config.yaml
n_layer: 10
activation: "swiglu"
norm: "rmsnorm"
norm_eps: 1e-05
bias: "none"
lr_mult_down: 1.5
warmup_steps: 0
decay_shape: "linear"
dataset: "wikipedia_en"
Each number is 128 + 24 x the weight over its row's rms, rounded and kept within 0 to 255. Layers, rows and columns count from 0. Numbers have three digits each. The size before them is the row's rms in percent of the matrix's.

# layer 6 attention query, 256x224, rms 0.167, rows 0-127, columns 160-191
090:133119134137107130115132118151133151112116144138104127150101111143106161094148123115120113147139
096:130107150155120139153152141172136165075118112096119142108124135129130114110155118156131117132118
090:102088134126117131129116174111201126168099116152108151125129144113138096146132120112101087172164
088:129104153141114115152151098157123138092112108102118131096123125124107146106129149117151087104103
101:138125150165148124142147118153092149127116110136102132140126112140123121110119175119189153120128
098:121131138074132155163111122126122133131099123097108164147111172119171128149125130126132121158125
102:110145100118124153162132114113117134154110158143143119126115173125135123139130128140110082114163
100:177115084145136082139124112100094136140148133161137119132106119133154103169088141123147110098121
089:113135148094107143094100112097141140104167113151164111140157114143158150148101130121088163124178
091:089155120123106157136097154092127130160105108147148100155087132113153140117144122129146101133134
098:127105142141174133121103129141102116088108149151136135113095147131097116139133177137120182135196
097:151143143131163161118159133112130146150121136080137112153136138085172125117148133145127189097154
094:123114096164158140104150117154162135189127082131115099135129127115101160148108165092159108115116
098:158129127073129160139121143134148131119175147145119102145160126147157114174125112139130156128137
099:164142162144161116104144104102157111156126099130160148169115116114117165170130076135163129111135
086:119125166128115151113116144084126122129107134120121172128117111111125132121117152101123108101143
088:142134133108126197102147138116118180156096103102119088148161158111110148091087128145133127121115
096:082111101120137147162148106131128123127115145178143151136125093113110079140151149106106122148116
097:088109165112165126164116127085113130113118122137097152145120114174082119137108144107149129101068
097:098077126123110136156132148166130114122137137136139151160078149098094143118106089109133165117113
098:153108142129161151106121125110115131134083140079134143138118129129160130102124124184086160174141
092:133102116122099092147136084141134116131120135149151109126084127140123121103114109104100120109117
099:164172103133118081102123137134150122139090123164107122150148111090128162130128075109125144153087
097:126108104104136165129116143150204112128128132127124093105087119099106153135091130121130149139155
100:108102115128135087140145146100128089093144130129143122097096103128099099132142135102105151122103
102:063101116106102112124125145098138099115131102133099125124139092126129101131118128135096182125143
099:148115113125127144142172134154128119159128111138102140145066087095136076082162163129112174105092
100:097138090142148130139127099118122102092133129154128133112097105101095109157109127148103147124109
097:112119157106099091201126147112172132117149080181145109135163134187083167090122127138086110115141
092:118140154114131136143121190123127084128121147161091143115103123135095122162121108136059122130132
085:098149138121120151151100138099145181111116137118165112172129139118128123132140135130135139133128
099:085167120128072114174093159142149135147145101099101166143132106152133132124135094133120154117144
106:110142165170105172188166149135128144108083101111140178119113162121150118159141128145133118117134
090:129096104153127119134155166125129093126121080090135115094182156136151119160120123163125132134129
091:169114167089145102136110161108146167140130106110100111133113133117099156146129126149119090115122
093:096140094140105107131129151090113120128154159139126084072140141126132147151097151120130171129113
104:119126149126152141124124153099135103145158126107115123163130146116116132150100157118150164126092
094:120134089137139102124098146158122133102155125145103131120126125128094119130118140143101112123144
088:106159110119122158112104123114135150129119146107123152165098107139145139139091094101112159154160
096:116139097136112142178136147127112099147128152141166144157129198130146136126141107135101132168180
089:131118124119099118130147122130109157118165160146129129152095121131159123155128105111146196113157
090:127106147117156160098124137130137172147155130110135126147155156155128137114108127118053131135132
089:130161204137114135088126119117134131103175129110103109114132149149174143108097090167100145108121
093:121121113123096200135087149154151118157114128135090118124153152148115136166156110146090081149129
097:083134141073117152137129144125117156107162122121158164126138108105147112121149134089117161108152
099:081132135093094126091128097139135121146125159134132146155109140133125152175113077115161085149106
103:164134111151111099170171096124128087095184139124145131117111131097137131177122139145130119136141
093:114133134134121162097112081130168182126173160146172129129111148111170148109105139128123141167168
088:134134102136162141148184112156154125131114097130128072067119146098082143110098153126138138110115
094:146134110161117170108109150160177126105103141096181132153095166118122117119129100118109147097136
092:118143121094097117156153107146111145092085130123139129162158114115138128124107118105186153125123
101:144107128109085078125112127140089151174102124133130137098152106159109135128110116131110151137140
093:159145127118153141095135105116114121104148078131107084133091122103145139145102153140127156087132
109:133144139164160104128117117151113141152126132105133140156099069146143116131134130159127124090109
102:108150136111126140114107120115122155121116104127100133109170133103151120105150151108110160150123
087:164159179117118136145073149070119085165150097141134105142169115116120101180107134109101120105136
103:173115156109147156124120143129140103120123171143154100148127108108125113115136114118151152068114
099:105099122130111150138116141105133134131151104106122092169114128123088162165136108137085079097114
099:145145137173160124144140160180143126096110140105090146161145109102161143122182127123124133119139
090:183130119143166159109110111160143128124122144127086124141153137080131114151125133081154147132096
099:133130166105111201122051122119116131134121155132105152143167150134086160120141125081108123136133
097:126165155106133118166153135093118115143091129146101134153122109100102150105143099126116147103134
085:130120086110152098180114133182137112107125139109111113094156119140089141125126162111148144146114
100:126076126127173130187110120158135098121096122128145155123105137135148142141102102166097155150123
091:082120148115141158161115116089141140121142136140106101140136103127175109138166160155123106146176
117:139117137123110124127154149097120128169125142153145132127090100131110159101102096107121128129134
088:149126125121143089151145080076091140124130161091110160083135173102101095092106117113100131145117
087:140138162070129108141121144134156126102108107166129136171086127144135152108116077103136147144092
093:141134131155122154125124095104114148100155156112123116088173173114124107131172143137127116132122
094:172155140107135088130161127134142138128122113156113144145120165145118119154090090107147123144060
091:154131125135167115113166110146107149117118145136095127110120118109142098138150159141149109156096
085:114149132155088158117119110112108105091125192070102127106184162095112109126144130108130102106156
093:107112143174167137172111132119130085135138135096102134150142127132122115101166142145148162135122
096:136151103139144146145176127108094149112128087137132120132118133112139105141135142143123153161132
084:126108104127163140114151111135109150148138115099100127107109154117127119140122135118144117155086
091:122086201133096153112117126114163097126143162092136144125122118154149137123144104134113110130157
093:119163120112096111126157143114119098108146114091105171134106079138125108137111127090098101150135
093:151137076129157080148204134146128163131126076124124138158138126110143156144118143120150123156075
100:119093145145156158112123142094112074134140203097099133122169136090086132123123147116138077106169
086:125134147138152163193168122124152133128141123123108133188134061137119143130112059134110139100069
097:121085125125131108120141159139136131124095131106125121104161103125105124135127186118153085090120
091:136115177121099122130120131118116136165117146122190135104135162116147132120138146129155120118165
093:133131143182090141135144124150121158134169102095159145133145190111149140108117105147098118142175
092:118115156136155135168121083063121140131145153146159148113127133134137120135090166155127131127122
100:092117114077134161162161107105149144120157157113190121135158135136109151089134152101176179146165
102:126106150169161178105087088109147119166130130153129146142148138134177156150108093177104145143113
102:142120139157138132106126102121145088139132083107097119147096139085162161087107122119117139122169
099:110091119107133147106108149099153136159130119130109140108149100146104138132168144130082109129161
103:186161138125115132105125095123128103138149163141190104099130129120117116152139137182114166122180
096:148146117135110127099104113119172137122102121105126137112099132111106148097109079155159146086106
099:115113132123171139116157126137076123123116133134137140132087102147154122130107157140108156108160
102:130132133156113098070164189188175086145157097138171128164132123157154156084120122125147117137119
102:168130113117151156122124083162129143138152114099098117079145149141114106161115146114159110130132
095:124120133073146162128185142130147108118129141142110143135083129099163162132142138142142138162117
103:174160129135158108129135136132122115137092071092122136132109140119177157103141133086169144140132
101:095148135121122127097126130153138131107158093086120144122105162148098150124101104099135126135120
095:123133126110127136129106170144141128112155103150150083151105055157158163116112116111123131154124
085:149168139132108132128120124112108155141116104069067164091142190121104132105122106130109091138140
088:116111133122131145145105106098130136116101143107118133105192158109135118128141150135128127115184
091:122151112143135139159105119104144095097149124110134161132131157103127105129152147163123130138111
094:099126146110133138149116181099161121148118131169142108148123109175156133125143141124120130088120
091:131143112188160133106118068095109126117153167114124146090168152097099092142153170126120090132137
092:099130143171114146134102067133096117112135148080113144094165148129113114124184163131132106112150
089:134130153072124142133113179126150132133107141160153120163128113132125178130132116134120116132146
079:163140154116151149147130125128134123179134093129150146161128116161132127102128090106146128158121
090:142159139127114106101155104124112127103122137098084128127141120138173099091093125108152142121096
095:135162110184115154156135089119128132142112108078103166077137119174137090115152124142148101117138
085:139136112088101084147137103103152144124125096152119149136093145147124111089071071135122157131094
084:112123118122086087143114127113141120120149162159153141111151124102140146166124136114134127127134
098:145107102155124110136158114176144120128114136089135114125139175124115110141108130096154113119090
096:120113123088133103097121183140167129112139140144167123124111149139119112153118175104104151125124
104:122108120174147098122129100156104161136128125115134129100108125118142118125119117106155136139132
090:115144134120106140138140110116114122091131154149152125136133131118144124176137096144155123104120
097:115133118107165119171158140118125120143120107128107085143119187097098136121114100150094142152113
103:144124131141097117167135135149131105130105126139129152123127110136127104135150071109147136120144
101:181152110147136152115134141085107099138092169072142142150125151107119098140118126135138092103102
105:128120142122082088111157125137132145102132133110129101114128153115123119125150121112117105173124
093:166083149105111118112156125106119146132141102134125125125129148111147162146154104130149110173179
096:152122152145147159071077124130137131110140121104123142141145126129138147141130107136132133077093
103:147152137118097130080108147133160073132152093111113123117163143134137137148106101122114122095176
103:125181078137141117098129125111105146145132153118138105133134119126125142148088108124128143123144
096:122108135151143127123112168096119085122126113164106117121149115118094081122132119138119101127079
097:116117093165137121084132151170141112168139101147103113093108154094166103143131129134093135148175
096:131119086150120147080077107136142157117135129167110126152134159118123091144088149139124106159140
105:122166097133128110166099124188146117135121107127163155133115100129105151154135148185143163146091
091:190135123165155159154134117115152149091159084126132130157141129122169104140108142120122158174153
094:167142124114144124111155108132107141125116162156133130148156101123116141138138109097125162154119
095:105122096105116146133151119162091140133134150137177124126066110172139140120145112154152181123141
# layer 6 attention key, 256x224, rms 0.161, rows 0-127, columns 160-191
075:127109109100113113082137127134138153084155156130139127119100154147124133128101113089193198150086
075:144134148096121165158108119146187165144129164103152192158119132161111083134105127118168144156106
083:134138092180117129148165079139111147126114081146147138147130110168085109085124129146139132099111
082:136152149135162149123087118118136153150129143139132201105098133160149104135151163142161166144151
087:151121099090142102140125117099173130145111132192125120141135126102127125145093126181084109143183
089:147148123116126118076159135131130138161123115167116060105150057127117133153106125116177126095083
116:152122147156147111130105126159105130114119126105136108133123180153100108116132171167163105103117
106:161127194135147105121137117110113133104146128109096076140104125084155131130125107117109084177127
093:143141096110100123178174146178086125166094104155111145130090092147124115136171100114136143133123
086:145124117129183139152092111137091096152094123171120148112164100117152113143105111105167143144122
089:116166133154128124130131104160145149118120135096161117126117110121117105108117178155129135161156
108:158138131125172142107138113145110142111130119124111111139093129135143105147151188125158127104107
117:126133167078102134132127125086118138124103142128133117132119119151170105131174137136121173142126
101:157139124128140136144106140122142100131133137110098117114064122163144108100139135118101176111145
105:111177152142144146181113140092090148072126086131160095141130108118112126120154154127143136101136
091:149179116137127102168086136136165128144142183141103112130149143155084127157131111129144116138095
076:178077161142115119090148155128132110159125104105150157148153116105152125149106116148130112122142
115:135092141103151110146153111169101117122132143164143151132146113136114088169129143149110153144160
102:102133121129067156135141130159165136069144117098120134104181121098106162103144144116117137146149
117:125170150140177143138147134172118148096125107122141135158099101119133176103156144121119119130113
099:103096101147143124140139142114128119102103136118100077108110190079107117121116103132119165137143
101:086154097127145109134085115196114153150118117117155163145115102148108144097111157099137133099125
116:126149129148099093101115150144134115109135145106156152143113120163100174102167143108116112097089
092:110115138121118155116157171126147127131133111143101115121119127083183127165124121138126151116161
101:128113140158137124168129125151118110119157136110122137119126100136109141056154123125105160114125
101:113136126110137110128131186128086159149171096121179159132076145133116097112120067152116142115135
102:105125133103116127104087135139115137150146138128092133140135146168125103120117129128138154132120
107:103126132119138150155170098140125140146158127142128117149144128149129073152139113124155155130183
095:123109150120102115104110138089148148143135148188132139132160131127084144134132107141139127126132
105:143129118117146177135156119097137123153151064180100086118126112121127132157148134115125147112116
097:147157117113058123098108162169097118114125145092155154146114135135116128101129139100187131124126
106:159149118172129093144104131122130115125121127125148147110160102097124126105136127155134110132118
085:135117128114072123094124123113093150109184151060126155156091160131138150141155132111131127143103
079:113143178098146162146085135140129149145140166138114150164116146144113140157162148147099113126164
089:104134118143083153107136108169118139073127159115118146097087162111129114100140127061139118153101
083:115138157098156132141133080151135128170132083108165183167169110129136109134080100119145080091144
094:109125138138114131150126155170149149127163115134118143128126112134158155081131132129099130102134
104:117151158114106182165137085146179155114118105142164158168118128110205152144132098062144110151148
083:131078119124134109132151166144115155122124162160134120131079125158119142099141125153149149127090
094:122113130104162121168130099156076163134110143133126112114108139137145107111108114116151124193115
084:092145132104123093144144108103102119148078154145134096117158105151143089154116163110149106142149
090:124152127130096144115119147102142109133116128123143125109120156145106074173144105171139119087130
087:149144120139142187108102119116107106129166099192093116142146121094121120105145132101135117118072
094:141106119134101140119127105094106123119125090143145144142082175144129103131127140182170174129150
087:103112098111125132105146137121164177135152202185140123144131177120118137128104121117160152150136
093:096087085150124125085167140157165133098080128126136132141128109089120158142119144124122101050120
096:121153130154150159131120101122114138144144149091155142103146111147142149093139116116095165122156
094:142101128087148115140145130127135121145141087160146121141149120130143128187119161188129146140177
094:144109150140124131125120146107152148094096133129129134137077152163084127132124152114134128105103
104:126135116119141136140150147107112130088109108077103103069183112153064110144126093129117121135106
111:102150132101191090139154147131114116103124111117079113124120117135123111095096125089170128115109
105:152124106116135127096106126153107152116125161160156133147134118144110087116176111108148117150086
104:158096152108141167100135108136126114125111081136081135155106126126134134139097087133110127155158
103:145117129104128146125108142107131178134156112125123101115160152108152134126060157134142154134130
102:150073143110147154150126149119133114175120142114110151152145119117098109108147151094135079084128
102:154121095063118157134131122117141110154138165159100093088106122088120144149169112153109120137141
106:160136130138125125088116137133153149129114125115140111140111130152136133134161100136125166160152
095:075112129058107111132121166151131114153171092126103123204185103112088120149118152131158150114083
107:141161126129158101106103159122140129138105100121094116169150138133107176132108183114119112147128
099:138165095131130119129133136128163148129115112134139114128193167119170130165117105081119085132064
107:105092065106103106126143132126133157126141133162140106152113163109130095203139156116127111132169
105:094094152145142116101134147112157115147122135125171095122087119131161120185143145115129122151142
098:102156127119130131137104112128124119143154097096115147160144108121097113103079156136107122118089
107:151117144137150133148179092130129181108155115129121090119127099092164140124127136141102109161109
084:126144156204123096096110081135114151152105136088127131123187183141105138138105120130163087095077
100:131106104119143156149124123140140121117118140092140167107093121120129103121144145159109120143110
099:144137128134109148091149152120118123179147138123105159139134128090155120127119106100135105117123
083:131083073125110122132115159141099082112138118135125155097088117092148135134107152069128133137146
078:142121159145136095202139112144080126115154133132127140132136139135156167124134136144160125119128
108:132121136149142150151124181123151050151091117101092144108132158117146160122109157132133098087149
082:091123160075109083150149132127120093099118120158095137130135135149143112154149165165077125148144
088:120121141142164171140137157138109146093170166131113139134173103122096148079143179105156133153157
084:140164145158117135129074149124153185158147132113163109139189122132123162143173185108122162096168
096:103105147112134060123127149097120137114094146116103148143127163156129160131104133131118129090088
079:184145129106081125134083173102157106108160120110157143149132116137123151111131149134117136093162
093:152146121137102198107102127134137136139114137110129080149112121151167145172137141131118151157146
102:162122100157107121107117101156111169083138113099146148138115146105125145114089107141143148162112
084:143137112135168171100141177125113147151137104111155119128144117103116175123152175145108127099144
099:166130120144123157112118164136112156135101073087116129146142109116132134140135116132150146120138
093:124163145134116150115133145131148121133102132102117086093155112156113122133130135101106085102118
105:091090110190123111160127123135100126127104125110121128109133120128125121122117146110154173122143
096:155086131187100139115139162142165142132109111131169131097164138112146131138171154147133107068143
110:129119120114096154062141095144104153105169136139146144124112150100148133120098106122096146118141
103:135104145127172130169134099117133106113144119117117109117133105138175117148094132121131146139203
104:128110127120116154137172120108118107109120114111176108116111146117105133117128158130133137110164
103:106086091127138154104098129141181129152124160141143100141126160158148142139081124137139120134115
115:125118151131118119133143129110123151137138090141117090105079122105144105132122130107126102142168
101:108117164089094182150130133084154106125130131136128106127150109131130111145154109152095107062114
103:151122129074111099118101106136103127126173183150147153106138127114126134143183154183105085144118
099:141130114106105094095092121102165139136138140109180124143126129148100102123116113147140169109115
100:124112115144121122140118137151090157108121087104101124116071136135126136125116116137066164133160
109:066149105173106106096117148152161134120103116085139093132136156156144156117139127147145138118102
110:121098103155101129134127108125118169133113156138119110081184133129134108173131146091142097148106
103:113111120114140151134174130136126148114124107158146143102111128150170146150145099161155124128125
110:182154151128170136109116127123103131124102112138139132134112104144168161098148136142156097136116
104:085118138116133146161129151125136136122115116114129105151134156123121113130158118137118148143156
144:136161110174126118120150074197082197116113131130171124123123138149128112151128144144120144103129
097:121088146093118109119170141093113065091120142159122132144096113151132099144091166114138139138103
082:155171124161124114148116113152102116173151119085155115148175188123108164143144070106132077123082
126:169111155133133117121148153121144129144115149146141132117150151104146153173126142096132094117119
087:080107104137146136126143111095172146102129120152137134118193130134105104147107146139136120134145
077:132168149148166166102111156154130099179131157120119119137118151144123104089137092151135109115056
073:155070136151125104127161121110133141117158166111145141175118156080128114147123147134151113150116
074:133126146125139149115128110134135101121142133153119116123084099119110051140138089107128115161124
079:111162150142108143115116114115151107131083146132132082149149150154136104133130113114130112114143
085:105136095118087186156141130136122075098167149102095193109108153107129152097119117163125105156105
084:162119139156140169088095137162108123110116144116116151122090134072125113124106149155147139149120
090:098123164125144147142167113104150152118122127106113112067161123110123160135114122145116114116125
074:111085101137136098132108082128129144153134135134097131094175123113096126127119160120152101137096
095:091112169140107116136111131112095146081161129131145134133098114159127095100084124104123114116114
087:116143140080095124077144071143124212166127154109127085161113137118163091132113168136134126128148
093:163109120108171098132160140141120115118138173081087131142103116136155112106121119087175082106127
084:115112116163143103139099106128135150110128155105118113118142129115146104131130148123144142099112
112:122132138120116108166128128135137118130135141110140120131116109105121157145137124130107123151176
098:109122149166124112135125105199120116131121154072164152125106122106123121124113162121094143134144
103:170163150123106139171125086088147104091139158084131118100131128146159120131108165120159091130131
113:128114140111117070118083115159089146087141128101158088165122122137123141104116122114144136122118
109:143092170123102143106163101092125131162113158130121129080128139141171125152138117144159120151161
103:109130119140100146062121185133138124109137115150124128152094176149143136120133132116128106112150
104:155182125161108155087078128121148145125144136119103112095154153124125153140171123138075130114144
112:127141097121132149116132156115122131145098115123165130113139127125147167169137125158137097116141
103:110136138106094157144139185068119116104099130173128161106116128137116108112135149171141134113098
117:138121106126140099096159102152145135154147112158142124107101147109163110127155114124114145162168
095:111140171145123118130138092120120135147140124140097148168140168101167116128096171125124084132117
115:100133131118117116155110163176125118124122114162096145149101132147119114128170085165117152126128
101:153125133102160148092125099132180170130106137134129084146135134132138079103134155135088166136166
099:152129090122115103126113096108102135123110135147103146133139146120126129115090132138126119143096
106:103119117142094117108166142136133144123145105101175135135109121149158155109119135132136139132119
# layer 6 attention value, 256x224, rms 0.18, rows 0-77, columns 160-191
104:151148139092157093123100134093076132101110093121086144132086115121102130124131173159123125144110
096:150160105163149101108108120088171158144134114138139108145120125161144114129106120171090157107111
099:107155124158129129107133116127157062106134152094152117149144147171155119159147117084151133153101
096:155106125107112128073114128126144126122140143154083111116173120140087168134127121147155097129116
098:121155111144152115109092140132172140100120124148115103131129135155154087125119100126087109158158
090:149135127087153140114119103129170115129145135119105113124139141115128128123147123113138123084099
093:103183120148157137114129081121164112106154117100100139128148174103136123113113089140084142166117
101:141135154154106129101109119083127124096136068162083112139142102117170099152119100116111101125100
096:164146155090121099148141130123091166130123132134185165117123135131181130114079116165118152128104
094:132100133134134134113118133142124099146153127160120155101119111133110139129123147129119138121125
108:154102166073107171120132110143126119134092147115150125186162148136142097149127132126145124125147
086:142097130186158105119097135135121095127150133149170146081161148098169090157118120139110103141118
093:110140151141079158152124137089107160140166104098098126135121101090075136070106123149137115120094
093:100176140140096113104151119121100150111154119110126151141098131127124127117136106109176099143084
083:147110119101114140088145141116130097103130173144149130130157110169149121129095079144129083140118
096:147083124116132085124111167137145113174108106169127124126125111120136096151117166146100117123130
094:121167132105112165144128101093210103098158137091137108115138133120119141155170121118107123166132
083:143113102115193139121115120121128144117154136085108125084133104137114141153166150161139132185099
099:143105135110106082162121134145156168127096128135133118114126141155121148135091204166143159117117
097:105140128181148120090088149117162143091174152089114113095173128108091130141144098119130133167084
100:106110141119113181171112156125114119142111100136149174121176116164156131137168098134096108055161
088:125136143155109156096128152137112103132161097094129132168126116119106110148142094111098115141174
087:131133132108151164180151111128101057140138139117189136149160162124126100175125158096077150133170
091:118096132145118134139114129169126139108117136115115169116141137121121150097149119101134129118189
095:113126064106121123110132164158110111082110126107136192108096121151150115137145125109111134133152
093:125146151151125147126090156142137126121131144175119103137121167105115145146139127113095097123130
084:149087171082133184138124115142126131115098129138142128118108143117134164115174128076160116127104
093:136083157100092153146111141150099140155106146156124136127148150143106150115125205132123124098156
094:141109124135170155141109143134101137143080138159105166104108122113098131117139151168108111144157
087:151158142111115102144165116109124080130087147144093105124096162139116090154115160140133144106146
094:172111137171100071133153069115132077080158140108131093083122156101103128133127114130129159139079
093:135142101101117127100106100115205139132100116130131113097129180134136117115090059154137129146156
096:156127115109095152155098075133157133083183128060099102134130144120153132141062108108166125149095
093:135095187092099150113103155161130139125123110152124112098145116110101128121131143163108148081167
092:115133156133122115170107145138143113127134109124102102173139146130120117184117117097133123171142
098:121129121102093130173144095132139129113110131083105144136078195125119100136104154142205143095098
091:114136178079125095146154169140104167123108131107124131168114160127129178130163211154113109123141
098:168102121066109154149128153136116104099107131161141145129113105083106145090123134130127121109137
098:094137111123116145097087118149178116119144080129135159126113130108114138121130112110100143164128
095:090140090135162098080108133146155120122164109118131096155086088147120141156128137101093153144135
105:113105126068156102156110148130110133166117135128131149126153165121111159130129175165081128136141
090:094109123085088107150085144129111146135095150142112152137110129126127101116165143186095118075165
096:148125126090130092117105119159109116124151107134165123140143112161123153092147097142144117138102
100:126148139146162110134112155119078121117118140132117159133100097112162103090132119146106092148156
086:098076112112102127115128083116187164114154073095121161151126095126127133113134057139129140155140
091:155084119126169166130110142122179117175110183172175121113149126119103148139171161147112107141136
093:110127123109120148113153061147140150081156109094131117149131144166158140122136099130166159143099
093:135134098148156137132139127123173099148113107128131133151116121117097108127139054076105101131124
089:103198087122179138171108105134095140130118140055138158139098124143113147151131132123120137165098
096:167139139125166139117103143160129152146103123125097114126177118105197116105179131172130140108122
091:103128071160149081090095203098127136144108147099111129087117078119133121111130100107061174159144
101:129103133077105151109141139089110125146104169146145125122134132122155113123151110183089159125184
096:100091153143091145153139167119122142131085127124134123150094156128093114116098145108111138096174
094:153083114093104118139163117119127126114142126126142138129173148155145128167161165118122167124115
092:105111115116132127135164126106099102111119078127153129135128126151078118140169134099150148118137
090:133115147101155120146122178120100147129089116161154130118163118121174138109115175184098149098144
089:120131109182149107129095120127129144141112111126125100133145114134178102141133139154115173125157
096:132150150190151120111116082114140083138178081103111152097125139082166099125127114101160117127117
089:162094112167127120104124137090119115128131161135127126065183143120154099127103149123129119145103
092:112080093134120107160110171145175144139104189116102082098078155112119108143140188164119143144085
107:144141115131120130164096108111141153139111095136133104116091105147101107169093154143158134095099
100:135144122146122124144129136133142152172111083111118138137150115114118132128147173150128158101133
096:129094101131137144123152134162142143106115110122147161092097122133141177116142144151121164164154
091:148132119161116140135140104140155139072122124116121110141113085098151157165079116104110162140138
107:133174164162115136107110148105116128136166123140129086124149149104151115095136111113090113145127
103:133162158144160145148118102120168138139106149133106148093153126140151128112161155150129127137152
102:142111077100162136140138108119127137094102129102112126143136109115145094142107130137106132152114
107:108103123131130164116109150096126169149091155122138107143091097097150162134108130177103127124135
109:111152148129136126113118101141154165123150082117134134117109201125160116127116155111113165176101
100:120114154120161095155098165131113102120167145128123142108124081152112165150103149121130151127132
105:093160116138160144123113159120119137127177125124164131094120179146137167136143072117130112130077
097:188107137125167142118123099120131146141129138125092123110124155126115119122138140126160136129110
102:159152150158168154120121142102146125111138118114139172157120144110123122103096112157159114150149
093:133098112135134130174099129117165199094183132096116114151128180132135103113109124129115144155165
094:088134147122145133105131153172122175135124128163152090146149110112150152131127099165138105156091
103:118132129157127124155147140083114158133139139114175111115115112108096139113159116146139149163098
104:081139098119145158105143130140152164122054138118119128152090128115142128126111140122136145102094
098:116130116122161154113144131154126127094105127127102094082145161143133127065140126130103127161160
# layer 6 attention output (transposed), 256x224, rms 0.14, rows 0-76, columns 160-191
102:135157125139154110123132132127084090118098120105180147132159076125122080099126096160136118122118
097:141166112144144137097131127081158101133141123155124066125129129138107125142128131135130125128094
092:149141137114124166165137120104131144137142119106125102100135109120134165125143136071155102108110
090:131126086141121107110130129123078181118110115128116087130155115149103108134169137138147169149126
094:109125116136116111125117092134125128084131101105144135142125160163137121148133143110097134148137
088:137185112109115152141078080127169149140111141131113110111144123120120133153149126108134095138144
086:086122146131173123131136119170171120128110130102142142155185138122102117180102139107115129125088
096:129181154093094104124123139114110131123137104178121167145160127141069104120117139126122082099120
084:116146113122138085128120126123125086110152147106124146094132131091160119114124069095085133126178
094:153164092168131097133145125091091095168148157117126075132114137110137140136138122136149097139095
098:120163117117162155057129176142169123105137103152139122102145110123093122113152174158079111119175
082:146167115164104128117100117154143112108151120129115130130172178105138144141139109162123155123081
092:123122167110143136118108166107118140094171129113167119137157111152085111088136147120148138089130
094:126146115108118150136125143105122160109116156116127139133127120109126093121147147170145057113093
078:118124167094137138120162110143154117093139129158123136109124127121158155148134135116117159159135
093:164171128119146126152154147082119138117117097112105080098177104138139107138179150091120169127119
093:151087135095146145080163138144134150166132104118157178112101165115108156175112141151124131172145
081:133130131089132146163104170130120115129148179158165168165137131107116146173113089122131142099134
100:160172129121172117093120153154114174067138136151137102133123127110133160095149091122155168129129
092:130133119117124116146143107125119167117135142078108157154176137179137158143128135134172156158111
094:159104132114130146125129137103099083142114082107124136146099153116128122134113142136119128140145
086:138145128174103104139113123148137119130151105165166144117156149161141130116121139123105088116136
085:131117108094190135143134108137153128134095108160169069121123127134136152149070137156151124117128
086:140125128147111106129119125161146164147126114103158158098152121100120103132131147111141112085150
093:124120131117128126133099135162120108086127151109170131117159097149150115121148078128132124118129
092:124120136094136128110138142107118138156125157095140111119146166105131123128066113071132150130180
082:122132119125137132146129121161141133158162108129155145139138145113147153160105147129108148099099
091:118123114130127140106111125110123082121103101131136123107158137139121126122120150158141161130139
089:108111086122162135135139120103114105085103114128104136132125095157120116105117108143101149144140
082:149117122098080126137139113134121128125103122143129114122134115141077150122143130084139120134095
087:129129118142078135149133113170162133118118138106125126085147153164116120101152132132141120153112
087:121121178135141124083124082129143123125133185151143118099154171134106114124159124151145159124175
086:142149111116142130123108104174098166137122130130122108154121114132084127131089149109112173157131
091:125131141154080117138090138134116121089137097155137110093150175127117065129159124126106136132131
090:149118121102111148119112142143175127141098093122101103118119090132116138137123117135120124127077
092:110106120116130133161142149172133139139105097138118097099108094125103152128144097133188111117144
090:111147117112119136154108149125111153122122115089101143083142074103149119091109125153139149138153
090:123123086124159091142133158135117101095110109168105149103107156121107126136102123169106139116118
095:120160147123159120108121160122167137150115141132147168114137205104164148107134124136090102136124
099:133119155163134105173124157140108115146121116141067106143087122159146110134105127141088116163116
095:113143145145126162153131147103104138105078126120123157127106102126121139095170158142066153154166
084:109144127175118135115112118075113113145124109163144119124073112129157091126134139136132141125135
095:122121142158135154107118102125135162116137143115181141107155114107104110092151113128150120142124
095:146136138140141095118120068119108135117115145136095113112091113099159088090080156152136124134117
085:117166156147115129055085149113149153153140113097128132142101165121129149123083137128121116185127
085:154090105118119145139199115095130134105079109147114132159161149143097135155113114100101130124098
087:091168127123133131132164131188145109128176140098186157129127130152095164105138126115152124141104
094:188121124110151147153127092126140106161124138156155150135159136119127146153128156140078113139151
091:134149127125203173157113102151141123099124120105125180128104117150132141134189129141143126154127
093:119139122098146142102103133134105092160106113101134119181125135088098129098123108078076137108090
087:163135157151114135130099141132129108104126154133128181145164095111132140137122086092122138163096
094:144091136117131108133116139152094105115158167102143131150108131105100107133133128119076133101163
094:107175136095122142174134157139127157111135141150167089134141135146138108119090147127109117126133
087:114145144143096092127132123133116161095172097119161112096110099108107115110158094116130113107123
093:111094087083087168122169115098124095119135156138143130089117073151118102131109158138130116105138
086:130144135142127139107146136150112080096092111100124125120123130092116122098112116164149117117118
084:107177175116113106098095132102128114144126097102090134135110137192156173105118159136129105117072
092:156187151141111102104121098090115122156125121088120140126103133136145163124108106120162087114115
084:137130115107135158131123067088151136118136130135107097151097102114107151132099112135102153117129
090:111098145132134136141125115120135092060145193100110140116128118145124100153159092141135149148109
096:159117094160130158178130135138150117142106122145140148107163089106084129165139155110178124133088
097:114157117132122109108109128133163113144107140120111100148108132113129108070154131149146166134137
092:103128125173144170138138094164135124120113114107126150130097126111116103087103084122091123143107
090:094124096103152128130116150114154164128116201123155153116142140150107163157127144110124118164127
100:176112134085093102144093132143114166105125111161161130098149116140118135118122133095134124068123
102:122151112109151094132116100174108150120154139135108141106076152124122161191159110085137147154135
101:103130178079071115117144122140095130138120128126143153144125135172139130094146081139081091132132
103:141146140166107092125097130074117084161139161141106116104105088120138154157150127120141127122111
100:134148135123122089141122115140133097125136111153171127098149123106126097092139089110108114127195
098:128163101179152160127114110156129164142132147101163096159083110139126106158108136111119099109124
104:140110153139126127134138093139114083112141159117122110136158143136151114097080170149144134083146
096:088126137093142133130141118111103116137092125174172154147076121127126100107146132160146156147160
096:148105112116100138113126128114114119153111105151090092129142065168127143139094118131126122133143
088:097174148103115113126141149163133134114191117121100125134115130149135123121127121121168128108103
089:146171139124123130162112136110166118133129132106104152145169086138150116133104130052116104139118
096:120123155108116118078113137147108138123147127105089099104181161143153116104124139110132130118172
100:178116124157120079140157142131145154156182152119136131101129149127123166145152130102157139129125